config = dict(
    d_model=192,
    activation='gelu',
    positions='learned',
    parallel_block=False,
    init_std_up=0.0672,
    weight_decay=0.0,
    warmup_steps=200,
    batch_tokens=32768,
    seq_len=1024,
    train_tokens=149300000,
)
Each number is 200 + 40 x the weight over the matrix's rms, rounded and kept within 0 to 999. Layers, rows and columns count from 0.

# layer 5 MLP up, 768x192, rms 0.067, rows 61-97, columns 0-95
132,180,178,133,134,172,196,187,196,193,216,171,223,171,162,195,183,178,208,265,149,209,316,262,204,194,212,193,183,157,208,216,162,132,118,173,175,131,161,202,132,148,152,153,240,301,222,253,169,274,251,321,254,170,241,172,163,169,203,162,224,183,236,195,166,207,246,164,270,161,257,123,212,234,224,257,188,295,257,233,232,199,144,260,209,162,179,215,184,102,238,196,198,194,137,179
224,149,154,225,254,142,190,191,154,204,204,256,182,261,229,222,140,231,248,209,250,101,226,225,262,188,190,167,242,134,249,239,208,188,212,208,195,196,147,270,262,249,194,176,199,242,150,153,254,195,241,183,206,141,197,192,185,211,187,210,210,172,202,191,179,258,162,304,126,228,206,162,181,177,147,223,268,219,142,183,188,255,214,184,204,187,235,223,205,160,216,224,173,207,162,178
205,237,167,173,252,205,181,202,192,160,202,239,188,212,181,189,172,196,144,204,230,181,229,201,231,249,193,233,192,137,177,225,289,205,209,269,197,233,202,208,219,140,157,179,204,234,164,190,164,212,162,186,171,227,174,191,221,201,245,217,162,262,275,215,206,222,196,210,247,130,167,219,249,209,229,179,183,147,245,191,189,192,183,167,169,216,149,191,253,257,182,156,204,212,218,260
208,242,177,163,191,192,173,250,170,228,230,186,271,241,144,163,151,232,224,261,137,223,129,192,226,236,228,215,182,269,122,216,245,226,221,225,206,200,116,203,189,195,165,212,216,125,163,228,260,183,316,193,238,148,221,297,170,175,168,179,150,271,203,119,179,208,159,149,226,155,201,205,271,266,196,199,195,213,135,218,222,213,247,181,163,207,158,211,193,175,183,195,182,173,121,209
242,198,239,255,218,169,255,193,270,248,282,212,241,174,157,202,244,231,185,220,199,201,194,185,207,169,264,187,122,191,247,187,191,180,208,197,120,227,207,289,283,146,252,196,209,206,164,136,245,203,202,248,178,244,196,176,194,306,180,107,189,213,164,132,117,165,236,234,233,231,231,189,148,225,175,134,240,243,164,263,178,211,174,245,218,231,170,151,177,166,209,321,207,218,226,160
226,112,173,177,210,252,253,212,210,236,213,266,144,131,245,123,202,189,270,218,120,220,181,143,223,212,263,223,146,219,176,174,283,183,204,166,135,178,187,230,157,142,195,164,122,218,220,211,209,133,216,208,237,147,143,209,224,176,66,158,239,188,200,198,255,216,175,186,223,170,184,221,183,188,242,169,198,209,240,273,158,264,165,183,170,234,118,250,247,228,265,219,160,180,227,137
138,213,218,243,189,205,213,152,185,189,209,162,190,176,157,187,226,240,223,193,187,177,222,213,255,220,142,106,259,106,276,216,237,203,243,249,172,223,150,197,200,129,182,194,176,153,130,228,131,123,153,224,230,163,277,173,211,190,202,210,216,181,202,192,170,229,175,165,154,207,303,196,156,249,203,216,201,199,201,213,200,195,201,223,222,233,89,273,163,256,92,222,251,249,204,235
233,267,276,154,231,237,155,147,191,182,219,242,118,218,242,75,156,229,161,167,192,151,213,222,222,257,186,144,166,228,227,210,172,255,217,170,229,153,287,233,132,215,219,255,146,178,197,164,192,235,269,167,281,215,226,204,128,202,191,171,247,252,194,198,200,249,172,183,172,183,246,145,242,159,200,174,183,225,184,173,185,202,195,206,262,160,175,177,283,190,177,140,235,219,174,185
208,180,115,249,270,221,229,189,115,135,169,201,191,233,229,143,184,149,220,233,211,250,210,210,243,204,147,123,234,302,225,175,233,113,146,192,157,279,223,245,231,198,170,159,148,244,174,276,223,202,234,187,218,150,173,216,227,184,232,273,216,255,123,183,242,229,190,240,269,268,192,159,225,196,176,164,167,240,158,198,191,201,85,197,137,260,183,235,191,161,164,203,141,192,151,249
244,160,222,173,130,130,207,218,162,227,218,235,222,171,192,210,166,187,230,249,218,194,283,235,239,174,191,237,231,190,187,232,212,190,152,240,224,202,173,201,197,164,176,167,166,163,169,197,175,199,222,232,145,176,182,196,242,252,208,249,187,137,184,226,165,243,161,198,210,275,240,181,194,201,298,183,246,209,197,213,192,243,207,195,187,229,162,183,202,189,222,211,148,174,211,203
215,117,255,239,208,178,210,216,168,200,246,195,190,207,214,181,209,131,177,212,211,226,192,164,186,201,190,232,145,216,195,216,203,248,180,162,189,245,206,148,214,222,263,256,212,182,205,181,117,199,226,243,199,247,198,216,206,160,264,173,203,264,255,203,151,211,168,232,188,195,134,158,135,212,265,204,181,181,213,216,196,222,225,196,163,253,204,262,210,238,199,248,180,249,185,220
237,257,178,162,147,110,236,201,218,151,256,248,251,217,233,200,223,270,142,99,145,212,201,151,276,202,183,153,196,184,221,145,203,217,187,236,181,269,110,184,196,126,147,226,249,220,169,161,230,249,252,222,236,202,220,229,194,214,176,127,300,202,181,224,232,195,153,140,190,90,148,192,152,188,199,208,161,264,154,214,176,233,180,230,194,283,207,217,178,138,248,157,197,225,211,179
117,201,236,230,203,189,182,236,205,223,272,197,155,215,210,183,105,140,279,227,178,166,204,200,258,239,205,178,182,182,200,160,227,159,192,239,252,192,197,193,219,257,196,201,211,156,217,213,218,196,142,166,260,213,204,164,170,196,224,158,179,283,239,173,213,198,166,183,214,273,181,197,261,179,179,191,143,260,227,215,239,224,210,186,183,121,220,126,234,289,234,206,156,227,135,190
245,231,274,217,174,197,186,202,232,195,245,237,180,198,135,231,200,218,163,223,180,172,264,112,245,199,233,230,190,194,229,202,163,110,175,184,200,171,169,196,267,234,167,199,203,183,175,176,249,194,240,203,192,169,249,243,237,173,190,160,241,225,184,199,193,192,163,143,271,236,172,237,216,222,210,219,181,176,204,194,163,261,199,242,226,274,204,221,231,231,233,174,188,241,231,257
178,252,215,178,223,168,220,181,281,172,250,187,253,180,225,197,109,183,222,201,255,219,282,185,225,177,265,241,179,138,248,196,233,189,170,178,218,192,202,178,261,182,205,126,234,213,152,191,144,254,178,192,231,204,195,172,202,167,201,172,196,183,155,207,154,202,92,220,155,202,176,158,225,195,225,205,269,257,201,161,169,191,199,243,204,154,174,273,261,136,186,108,162,161,182,173
283,162,165,210,166,195,162,225,147,243,210,223,180,178,154,245,218,159,147,201,237,222,194,212,216,237,170,246,261,219,169,175,211,186,147,194,206,171,201,247,223,227,126,187,117,201,144,171,169,146,180,115,182,231,163,189,177,174,219,282,213,229,126,232,162,226,237,174,247,222,247,147,145,200,206,220,195,217,205,235,211,229,192,182,113,216,170,187,178,193,237,219,191,130,138,231
193,217,200,167,212,161,226,228,274,153,230,295,227,245,166,235,204,197,180,174,139,210,163,249,225,210,195,174,275,228,202,161,156,183,214,193,140,153,221,246,176,217,237,171,170,193,184,231,201,272,231,240,204,291,196,167,172,198,214,206,228,106,219,204,100,265,221,222,160,230,198,181,173,202,207,193,197,224,183,152,185,113,213,210,260,188,209,174,184,204,150,209,160,203,205,181
189,207,173,179,170,143,178,233,225,218,192,219,222,190,162,194,174,224,172,214,203,221,159,215,245,226,158,227,148,202,163,197,193,290,222,250,184,206,130,215,242,179,135,261,160,163,245,184,247,192,215,192,253,239,207,209,183,255,148,110,228,158,164,129,188,216,178,203,239,163,242,271,246,212,215,204,187,131,148,191,246,180,204,192,190,170,161,180,183,189,236,198,258,249,243,166
270,173,223,200,187,161,259,210,206,184,237,188,205,241,230,201,151,212,223,145,179,153,180,183,215,220,198,215,183,193,205,238,163,213,234,177,222,227,189,258,269,155,159,241,180,178,249,165,161,204,185,237,225,172,247,252,203,239,231,220,198,210,202,254,130,174,207,206,159,236,264,206,151,234,257,265,137,233,243,162,210,229,226,155,164,202,189,259,215,198,152,233,150,208,128,259
226,164,177,217,180,158,221,184,220,144,208,181,192,195,242,254,147,107,174,168,225,140,201,284,217,210,224,142,206,174,187,199,186,204,196,247,195,167,170,192,220,140,157,162,154,229,170,214,260,193,171,218,193,221,180,151,220,236,195,186,213,188,214,171,121,179,193,206,190,205,189,226,109,228,185,229,183,141,187,238,203,213,218,234,203,272,190,161,157,199,193,161,183,203,172,208
144,253,244,208,149,224,178,293,167,190,245,152,146,202,264,193,209,166,175,188,137,208,230,195,251,224,194,212,214,161,218,242,200,234,227,237,212,248,240,136,128,182,97,220,205,186,209,246,150,166,253,253,139,167,278,148,239,257,194,177,170,171,200,144,194,136,179,176,185,153,180,211,238,193,201,172,242,194,167,163,165,153,179,214,197,153,211,188,231,258,192,236,142,286,259,229
269,272,254,267,215,145,277,169,246,132,235,155,227,216,223,215,210,215,152,251,209,198,218,191,325,273,188,241,181,160,152,190,160,190,172,219,170,161,186,189,147,220,128,201,187,179,174,196,193,228,168,264,260,149,163,197,235,197,94,197,129,198,165,144,163,79,183,216,167,227,255,170,189,192,224,152,197,166,189,179,258,220,212,254,171,196,219,156,272,142,225,190,220,247,192,228
129,159,186,245,163,178,189,178,142,199,224,173,188,201,122,176,207,280,206,198,220,230,240,197,254,248,170,215,147,200,192,213,230,292,205,231,128,168,181,223,230,177,138,186,225,223,213,169,240,224,186,184,276,239,213,253,213,227,216,235,248,147,130,256,205,181,199,203,153,168,238,188,179,163,205,238,124,184,177,232,179,153,161,221,209,258,185,225,124,214,192,208,217,168,223,242
226,206,184,161,169,216,196,211,216,137,140,150,272,189,175,152,203,233,184,187,198,231,179,253,166,206,130,245,161,170,241,237,180,204,234,136,227,167,220,208,216,145,142,202,196,213,145,174,267,223,207,169,180,201,147,221,136,196,178,213,188,255,181,236,189,122,195,171,180,205,222,150,137,223,240,250,227,213,237,224,196,185,201,183,238,194,210,204,214,117,154,158,171,206,162,153
146,159,186,124,88,141,266,144,135,187,158,177,223,75,265,179,269,176,233,224,138,174,197,249,179,209,212,175,238,188,211,176,229,237,178,219,252,118,183,218,119,187,238,184,176,262,167,238,230,231,167,153,178,219,155,144,199,240,265,205,259,219,151,168,199,261,269,228,244,198,189,261,256,208,158,229,210,225,201,220,253,221,207,218,173,165,179,238,230,223,178,193,182,192,155,163
174,204,141,198,228,215,184,227,166,138,233,148,145,227,158,138,213,201,163,189,201,191,167,195,162,157,187,199,175,240,198,200,183,181,220,180,155,186,238,188,193,272,204,191,158,252,162,243,196,249,211,164,249,215,172,234,174,149,196,221,130,193,174,106,76,239,237,219,319,244,272,186,168,172,272,172,254,219,208,188,254,146,134,235,197,196,125,242,127,154,150,228,198,187,263,177
219,127,228,159,145,177,186,216,217,166,204,171,195,227,257,162,219,156,178,177,264,136,193,254,222,195,202,245,172,128,235,241,250,254,169,239,197,188,129,227,199,143,167,158,254,183,225,249,222,187,174,154,201,217,199,240,239,183,173,198,147,198,205,210,183,163,229,161,289,98,163,258,185,195,200,154,300,231,202,152,180,200,167,220,224,167,127,203,201,211,196,218,198,192,194,223
165,244,159,161,256,204,225,210,178,158,264,211,293,191,204,200,210,228,159,280,144,248,164,242,189,235,203,219,166,212,201,191,199,234,153,215,205,238,221,202,214,143,120,136,162,169,202,269,161,93,225,234,215,252,162,111,178,222,292,247,113,244,223,177,186,227,199,241,246,203,151,170,140,182,215,250,170,273,211,210,197,234,247,180,201,166,269,262,243,173,195,198,140,171,140,219
207,170,159,207,194,131,236,165,181,178,210,245,203,279,207,175,176,171,211,245,244,222,146,186,239,219,275,174,209,205,236,187,173,279,187,211,249,132,214,236,162,211,237,164,195,181,197,245,226,206,244,229,247,196,183,176,173,128,217,348,240,167,229,184,211,154,291,164,220,241,208,208,317,174,245,169,164,110,241,177,175,234,220,186,155,168,217,195,190,220,146,191,148,190,222,208
262,181,228,247,216,190,219,210,181,193,204,224,145,210,267,243,186,215,245,237,126,160,232,176,162,218,239,219,238,197,187,235,215,140,191,219,172,196,167,168,187,230,245,148,185,258,160,205,268,184,236,219,226,199,190,126,187,204,161,178,192,170,250,188,150,233,188,293,171,266,200,202,221,209,164,132,92,173,163,200,157,221,199,165,180,188,149,205,163,166,229,190,240,189,207,203
159,218,247,203,172,210,155,198,278,262,165,151,234,272,209,163,205,146,172,164,216,184,191,153,151,223,262,171,220,203,226,210,190,208,163,241,226,193,213,206,184,190,219,213,219,161,127,232,212,202,255,266,147,227,212,176,268,231,92,190,180,202,188,205,206,201,249,194,238,203,144,207,250,188,223,234,165,183,233,175,230,175,263,185,130,124,167,211,191,242,151,221,185,193,231,262
194,197,237,221,226,171,217,225,196,153,197,243,221,147,133,239,220,142,180,233,176,211,152,244,249,176,278,189,189,197,250,276,215,213,204,229,148,203,159,174,137,222,207,205,274,105,278,252,183,214,266,239,124,206,199,247,215,192,210,244,289,269,207,179,161,239,192,125,253,149,192,159,291,251,161,177,127,239,147,219,229,177,180,178,253,242,253,239,181,171,237,211,188,268,241,259
203,197,222,145,216,154,179,190,216,238,222,238,209,214,244,153,259,149,162,179,188,145,273,183,235,93,132,215,176,202,206,187,205,200,197,244,216,186,215,184,226,196,229,199,244,186,224,162,187,150,229,243,200,242,153,202,177,203,285,199,180,210,238,219,210,201,226,249,168,203,186,222,196,189,116,218,227,180,160,274,214,210,203,215,195,164,221,226,242,218,216,173,202,216,209,193
209,226,195,202,182,185,172,213,181,202,162,181,203,202,196,197,170,238,195,250,219,128,204,200,285,180,269,174,192,281,188,175,203,244,193,225,174,177,238,177,209,172,153,230,211,224,205,237,169,203,246,199,211,214,233,271,216,210,200,179,183,233,175,206,195,210,192,216,199,196,192,169,243,214,165,227,185,143,168,196,145,212,210,279,251,240,221,227,198,177,212,218,143,153,206,157
150,182,161,248,263,227,211,233,220,258,176,182,178,248,203,153,168,238,145,269,175,181,253,232,231,164,240,252,174,194,249,226,229,186,140,250,146,173,149,230,222,172,253,164,250,201,215,217,233,209,181,236,222,177,177,203,278,228,98,204,131,206,225,183,159,151,215,251,222,185,175,200,267,226,218,278,180,149,232,169,203,224,227,128,163,180,228,215,211,160,200,238,231,274,198,194
167,218,259,184,250,171,178,240,193,197,164,151,179,244,267,169,253,188,187,209,151,219,195,191,194,189,286,272,180,164,140,184,169,192,187,293,184,203,195,210,159,236,195,226,264,200,204,238,220,204,172,175,173,145,203,161,140,184,138,221,251,246,208,196,200,214,245,219,137,154,165,179,214,192,149,193,160,225,213,233,153,173,162,186,192,173,263,241,234,198,213,189,209,220,167,229
226,167,219,275,180,165,122,225,165,251,110,243,243,192,235,111,213,174,162,148,199,209,239,248,203,230,202,239,180,208,258,172,198,169,181,210,267,219,161,162,208,245,187,184,161,123,146,237,261,161,201,196,221,104,231,254,184,229,154,299,203,215,198,240,194,123,223,193,195,135,189,220,209,153,198,133,141,186,218,130,232,145,208,209,227,230,227,207,305,145,184,188,232,231,130,255
# layer 5 MLP down (transposed), 768x192, rms 0.0672, rows 61-96, columns 0-95
132,251,210,141,139,238,187,201,244,245,193,193,189,165,245,247,225,164,222,57,189,174,162,187,179,94,166,213,317,122,193,159,229,265,190,253,187,210,274,246,212,227,241,197,211,219,184,236,205,284,170,220,250,176,209,188,181,178,275,161,310,155,205,223,163,190,263,260,185,107,122,247,177,245,284,263,186,249,199,201,212,273,231,246,275,220,219,154,124,156,247,170,135,257,225,239
149,197,199,229,191,215,208,116,320,282,269,138,174,181,190,169,270,263,145,278,204,195,186,242,254,198,140,192,210,298,178,161,208,204,154,200,191,208,193,208,113,170,261,242,229,151,189,190,204,219,204,198,210,211,192,184,261,223,147,166,218,264,290,191,219,234,264,128,196,210,182,247,174,167,220,207,182,265,221,162,148,194,185,183,218,252,216,150,166,297,158,225,258,224,177,187
142,157,214,181,202,193,245,196,218,285,146,182,278,144,171,250,215,228,256,238,212,145,201,145,186,239,173,235,231,199,194,233,223,223,202,118,141,269,216,215,163,218,223,140,193,199,227,120,212,190,228,184,246,186,202,242,198,163,178,198,178,172,162,196,177,232,170,179,187,189,216,133,109,229,190,143,206,200,170,241,215,168,180,226,128,208,152,186,180,213,183,216,240,235,188,202
171,174,186,128,147,240,194,220,202,165,153,228,261,143,192,203,179,174,158,183,165,202,164,159,150,192,161,184,214,158,237,215,214,218,205,186,205,198,207,222,254,211,210,120,135,159,223,120,179,246,156,220,162,199,188,221,216,240,253,268,171,141,96,164,209,214,172,183,215,223,233,213,137,205,129,170,224,191,180,163,183,213,173,265,201,213,193,251,226,201,242,225,184,205,224,197
208,217,123,170,218,237,222,187,226,199,200,156,210,271,213,213,197,198,174,203,178,226,290,245,199,212,180,172,182,219,205,209,170,198,221,192,176,195,237,169,152,310,106,177,193,147,231,252,137,198,157,234,193,207,205,256,195,197,191,229,172,175,187,196,153,224,181,162,155,272,163,203,180,160,159,182,190,194,188,238,220,227,272,262,197,159,250,173,200,230,214,173,209,284,253,177
170,179,194,192,241,274,156,214,153,245,237,156,189,231,190,245,164,169,111,211,189,244,237,207,249,207,176,158,179,229,255,231,212,187,140,186,223,200,197,218,261,220,220,194,225,172,194,228,208,238,248,196,199,279,200,178,167,140,213,270,210,292,152,217,200,192,192,141,218,184,258,119,122,144,255,290,308,244,263,228,252,169,194,206,127,162,253,155,122,230,243,225,171,109,146,212
194,236,170,281,186,194,152,176,179,239,210,220,191,233,224,159,237,211,177,201,197,265,148,172,133,152,205,198,133,199,206,212,196,226,261,192,259,179,112,206,144,249,231,160,233,253,183,196,220,150,229,165,190,149,204,189,177,196,146,276,169,231,200,179,232,191,201,176,212,100,74,198,215,128,213,206,175,235,148,227,284,179,197,216,128,158,216,146,175,155,246,241,188,128,168,183
180,195,194,257,171,156,287,194,184,202,169,153,191,202,195,212,219,193,185,133,161,254,240,190,159,198,249,162,145,137,191,183,177,151,150,148,166,115,188,131,241,238,206,216,229,225,280,161,128,113,107,276,222,222,206,196,229,238,178,100,268,240,121,141,173,222,305,223,240,249,271,233,215,185,217,149,155,216,201,208,145,222,237,202,217,210,226,213,206,284,149,260,199,220,132,201
213,223,247,200,235,191,148,179,200,225,288,133,190,211,192,169,171,319,167,210,161,195,261,254,157,141,226,213,202,177,224,175,209,211,178,114,226,167,155,205,209,167,223,168,249,200,146,203,205,160,221,144,112,234,237,193,168,178,270,207,250,257,185,244,207,219,211,205,168,178,244,254,148,158,238,230,172,254,289,171,211,246,250,216,204,225,158,141,224,238,124,225,232,173,274,197
167,213,184,151,249,215,205,286,186,161,157,169,210,240,259,246,218,168,157,192,234,233,168,203,186,151,227,210,187,274,191,234,210,207,162,213,224,236,186,191,238,186,203,156,224,187,232,231,146,252,234,206,212,285,298,158,243,222,177,181,250,195,220,188,196,180,204,233,235,249,185,257,166,170,136,198,160,232,151,244,212,198,182,249,197,231,256,194,199,204,170,186,235,263,165,238
218,148,171,217,180,192,184,248,238,233,212,148,252,208,180,195,190,177,180,188,171,175,233,238,206,222,175,224,225,165,133,262,221,248,208,176,234,206,190,250,256,176,271,213,175,232,309,175,169,168,162,179,190,191,157,233,198,172,220,261,210,193,203,175,213,256,159,193,242,210,182,256,186,205,164,174,205,258,216,209,202,188,184,174,189,194,185,242,211,198,235,140,229,189,209,191
173,239,169,168,235,210,265,144,249,225,141,140,166,197,236,165,193,111,212,189,241,231,245,228,168,175,212,211,221,218,221,208,198,128,244,197,192,236,132,117,242,198,225,278,194,229,167,202,244,140,148,194,193,237,217,187,216,279,213,206,211,182,133,129,201,171,167,252,210,294,190,157,211,221,195,241,204,171,232,205,187,190,255,237,221,186,99,204,118,183,223,162,183,157,223,280
199,186,190,184,185,136,228,237,220,197,202,155,180,200,183,209,276,104,204,111,209,212,196,194,133,213,238,183,221,186,247,246,246,183,205,210,238,201,188,227,177,233,163,163,239,246,274,172,188,170,175,212,158,155,260,189,213,252,173,201,235,192,199,232,233,219,243,238,143,232,183,192,256,256,219,163,221,237,191,220,181,172,267,236,226,175,134,198,207,132,201,191,229,200,191,187
213,183,156,193,156,269,250,199,243,217,153,150,236,183,251,199,212,204,178,200,121,192,173,195,146,200,156,193,181,244,248,223,159,222,148,225,235,197,163,184,182,155,248,185,217,181,210,226,185,174,173,209,129,268,188,188,202,241,170,232,128,140,246,248,208,198,152,240,190,199,212,157,214,129,219,257,178,205,170,212,171,187,247,181,219,175,159,132,120,182,205,202,226,224,219,135
148,196,205,182,170,235,116,232,131,213,248,156,103,237,238,181,175,228,200,157,190,176,177,161,208,220,132,178,197,116,207,283,218,244,217,185,161,189,296,189,144,161,114,264,159,173,308,188,208,214,196,186,262,139,162,229,138,270,163,259,229,167,173,175,189,214,220,262,225,166,262,263,249,171,196,250,169,182,287,207,187,258,164,176,191,271,235,211,201,241,167,223,179,272,183,163
199,257,246,221,208,285,220,243,195,178,186,196,239,188,256,198,263,234,195,192,205,185,203,163,187,159,213,185,199,227,207,209,213,255,203,234,154,148,333,167,194,155,262,167,230,231,196,303,217,219,204,216,211,189,232,220,137,210,177,159,215,225,248,255,253,191,190,126,223,137,163,222,152,208,210,121,216,270,166,149,245,191,210,185,225,213,227,221,211,266,190,152,234,256,198,183
184,164,239,159,225,193,177,226,210,247,204,121,173,139,190,231,251,140,199,232,210,206,265,193,180,194,171,212,197,159,153,240,271,219,147,183,234,217,166,207,165,164,183,224,290,210,249,193,206,161,171,139,172,133,228,200,204,209,195,180,196,153,214,233,238,208,185,209,233,163,226,243,183,190,211,131,192,172,225,180,158,230,187,191,161,167,231,182,185,230,254,235,236,202,211,188
191,204,216,274,245,184,237,213,190,157,163,191,136,194,216,217,200,126,210,195,165,207,213,261,166,160,167,200,243,234,174,223,179,174,240,175,143,198,249,216,205,190,201,207,192,228,229,216,228,190,229,171,208,221,208,189,253,196,221,176,129,210,126,214,196,201,217,246,197,171,199,175,167,201,236,166,200,234,207,180,214,185,197,244,274,176,184,237,194,158,156,224,209,201,141,238
207,215,185,195,190,225,208,182,210,215,218,208,179,186,218,242,143,202,146,273,185,223,167,167,223,297,223,194,232,177,156,174,273,243,197,248,176,176,201,235,174,232,190,237,236,179,195,153,225,194,169,130,172,270,197,232,168,229,168,270,217,139,149,171,225,262,223,208,135,212,229,161,271,219,190,219,263,271,187,169,235,185,148,224,166,227,230,159,181,210,233,143,274,215,213,174
225,184,221,197,179,249,270,212,234,177,128,134,163,138,233,225,256,215,139,225,218,230,277,196,184,203,218,176,181,193,153,214,221,233,229,223,142,205,210,89,234,160,241,176,214,187,183,161,202,224,186,210,162,279,214,186,212,179,222,155,175,181,231,171,177,190,191,200,185,127,111,199,221,155,225,140,125,210,201,146,222,251,145,213,244,164,118,230,188,145,173,242,201,213,217,175
144,157,235,149,130,250,238,170,164,274,201,184,122,139,183,145,178,137,233,235,265,253,99,140,135,186,161,259,139,176,162,174,159,189,139,179,216,255,119,191,160,181,215,171,181,182,193,239,176,163,122,192,201,220,139,225,178,182,238,234,181,130,209,197,242,166,206,173,187,183,236,272,248,147,204,216,205,157,190,242,191,196,199,176,145,207,201,156,235,240,228,224,191,155,170,255
221,132,189,180,258,175,173,217,189,136,161,209,164,217,162,256,202,243,242,227,201,184,153,170,190,211,157,261,162,221,175,135,114,137,165,176,158,184,179,206,198,205,207,248,263,208,93,165,268,172,195,224,156,205,180,180,237,218,201,220,114,143,227,270,204,262,162,195,146,172,157,228,252,170,212,166,136,124,223,166,125,224,254,101,179,251,257,248,180,218,227,209,261,157,245,222
225,179,186,227,196,267,213,176,239,254,213,216,156,245,191,229,161,190,216,208,192,103,159,194,203,220,171,233,196,190,230,203,175,154,204,158,210,169,161,207,214,231,245,217,215,205,234,236,210,209,179,205,320,200,209,66,201,259,119,178,228,189,178,187,261,192,200,242,222,150,169,189,195,249,188,235,220,216,147,113,223,211,158,176,215,161,236,140,193,187,150,153,255,245,248,180
238,242,210,220,170,170,204,189,214,209,157,204,150,145,213,255,176,186,182,214,158,227,223,209,192,179,160,215,191,271,172,218,236,110,165,173,252,180,230,212,203,236,225,238,259,177,218,217,157,185,278,181,227,226,193,223,243,171,232,249,233,185,249,161,223,198,185,157,228,238,187,123,181,215,201,278,171,146,171,182,205,236,220,277,138,153,155,215,160,167,192,187,238,179,207,218
214,239,186,133,238,195,197,159,184,206,138,193,229,283,150,226,220,212,244,209,177,162,226,184,197,154,220,230,254,182,241,218,136,256,194,149,134,238,247,267,223,171,178,136,189,198,217,227,178,232,188,299,246,190,246,171,198,191,152,383,201,159,202,198,192,199,167,134,241,247,142,146,252,246,166,194,210,177,131,158,141,239,256,230,137,162,202,171,148,140,255,270,233,165,209,267
200,255,163,349,138,178,186,187,198,192,204,213,201,189,221,201,243,252,202,143,181,210,205,197,218,167,165,122,209,186,183,206,213,230,226,239,202,219,208,173,165,222,192,209,206,224,214,246,180,196,112,241,194,237,115,277,213,217,216,174,207,112,123,173,317,234,201,154,178,219,180,312,170,222,168,196,233,98,197,199,233,247,257,190,197,207,173,243,149,198,178,222,244,245,184,218
198,223,203,269,196,257,175,149,219,175,249,230,221,149,168,243,190,283,194,157,223,252,166,226,178,221,205,100,152,189,147,169,218,200,218,181,214,181,216,222,148,228,252,152,185,145,214,249,195,283,221,170,142,239,183,195,128,219,252,211,235,213,226,228,238,174,125,207,186,234,150,209,184,163,194,296,191,240,186,229,216,265,233,317,235,164,221,207,141,181,149,235,247,200,170,150
165,246,195,192,223,218,193,189,205,166,228,304,151,213,225,172,186,200,260,184,195,211,301,165,193,121,214,200,197,172,139,232,224,201,190,268,153,124,225,161,162,252,224,232,223,190,281,168,152,223,288,196,225,185,176,134,223,211,202,160,199,198,271,256,164,189,249,256,226,150,242,194,275,226,189,134,194,198,235,167,222,220,149,205,122,245,206,187,191,250,227,185,141,222,228,224
219,160,256,167,164,215,230,198,161,229,246,205,197,236,193,119,179,238,176,219,203,211,249,251,262,158,146,188,221,238,126,245,161,215,119,193,181,260,139,211,245,218,149,207,133,215,209,242,155,170,167,213,218,188,212,184,189,214,112,224,166,187,201,160,245,158,233,152,176,224,204,230,236,256,189,202,195,186,220,183,171,109,182,191,228,185,270,251,187,210,196,248,179,237,210,168
68,203,156,176,209,265,268,201,183,243,249,184,266,224,180,195,228,220,82,166,242,245,239,201,167,141,143,164,142,238,158,234,154,289,251,182,158,207,174,153,110,118,176,213,237,231,189,245,240,217,183,180,183,212,154,166,253,201,302,175,221,211,189,172,274,239,248,166,180,199,188,150,268,150,206,238,183,228,229,175,276,178,177,236,231,169,248,210,225,171,171,205,235,210,156,267
198,238,218,177,245,239,237,219,172,132,199,180,147,283,208,186,173,182,134,155,228,203,246,234,261,247,194,179,178,168,181,162,213,192,139,156,238,173,218,173,203,223,145,197,223,226,198,199,193,196,177,220,160,234,193,223,174,138,255,203,181,182,196,190,146,203,174,210,196,184,233,173,167,206,178,180,220,212,206,193,198,264,186,221,209,149,200,210,220,211,216,172,196,176,171,176
277,217,171,296,134,152,216,216,191,266,189,147,221,149,222,219,209,203,226,234,193,203,247,202,182,185,88,170,176,273,190,174,219,186,185,181,196,196,156,284,203,199,250,220,146,224,157,126,241,238,247,213,177,284,247,211,212,182,179,217,240,168,247,190,174,199,225,239,154,253,161,130,194,171,289,219,216,216,238,196,165,257,221,256,152,199,250,202,205,157,141,184,180,153,118,182
170,144,210,143,174,206,180,223,179,233,218,157,172,189,203,246,247,183,141,235,183,129,201,201,235,154,234,219,213,189,233,199,155,198,158,171,264,167,174,187,178,157,174,205,225,194,184,207,232,214,172,185,175,251,199,163,195,155,254,238,176,188,234,226,166,214,225,172,179,205,165,227,199,143,174,201,207,241,191,210,232,241,193,177,222,173,199,195,256,221,227,209,173,198,220,245
172,198,137,260,160,224,172,182,261,309,223,241,173,155,186,240,194,186,251,173,199,149,168,207,141,238,176,192,275,267,192,194,205,190,223,200,213,151,194,262,196,229,185,208,211,203,189,177,214,196,207,164,132,216,149,179,200,141,184,181,151,227,201,173,211,237,190,222,220,232,172,254,187,180,277,155,207,139,175,224,243,118,227,195,219,146,179,165,221,168,220,154,190,165,216,212
233,208,243,192,187,162,165,205,183,126,154,196,132,224,156,163,200,187,241,219,246,199,195,181,146,197,199,198,295,109,242,253,177,237,221,197,122,163,235,199,149,236,212,238,230,229,218,234,212,230,215,157,228,176,138,162,181,212,268,188,204,194,177,217,230,160,196,196,198,215,222,272,196,193,193,161,201,181,211,213,185,199,218,228,204,247,240,149,256,190,222,176,239,175,119,170
149,157,191,228,177,185,176,219,142,149,221,178,248,222,192,275,185,159,207,198,186,230,188,187,206,220,183,169,201,150,212,255,215,157,111,132,283,171,174,173,231,201,194,171,175,193,235,204,133,251,234,173,172,197,234,199,215,232,211,194,208,179,174,205,238,223,186,181,188,212,169,243,121,134,205,141,260,153,194,213,233,149,202,188,202,188,163,248,173,129,183,221,171,233,208,230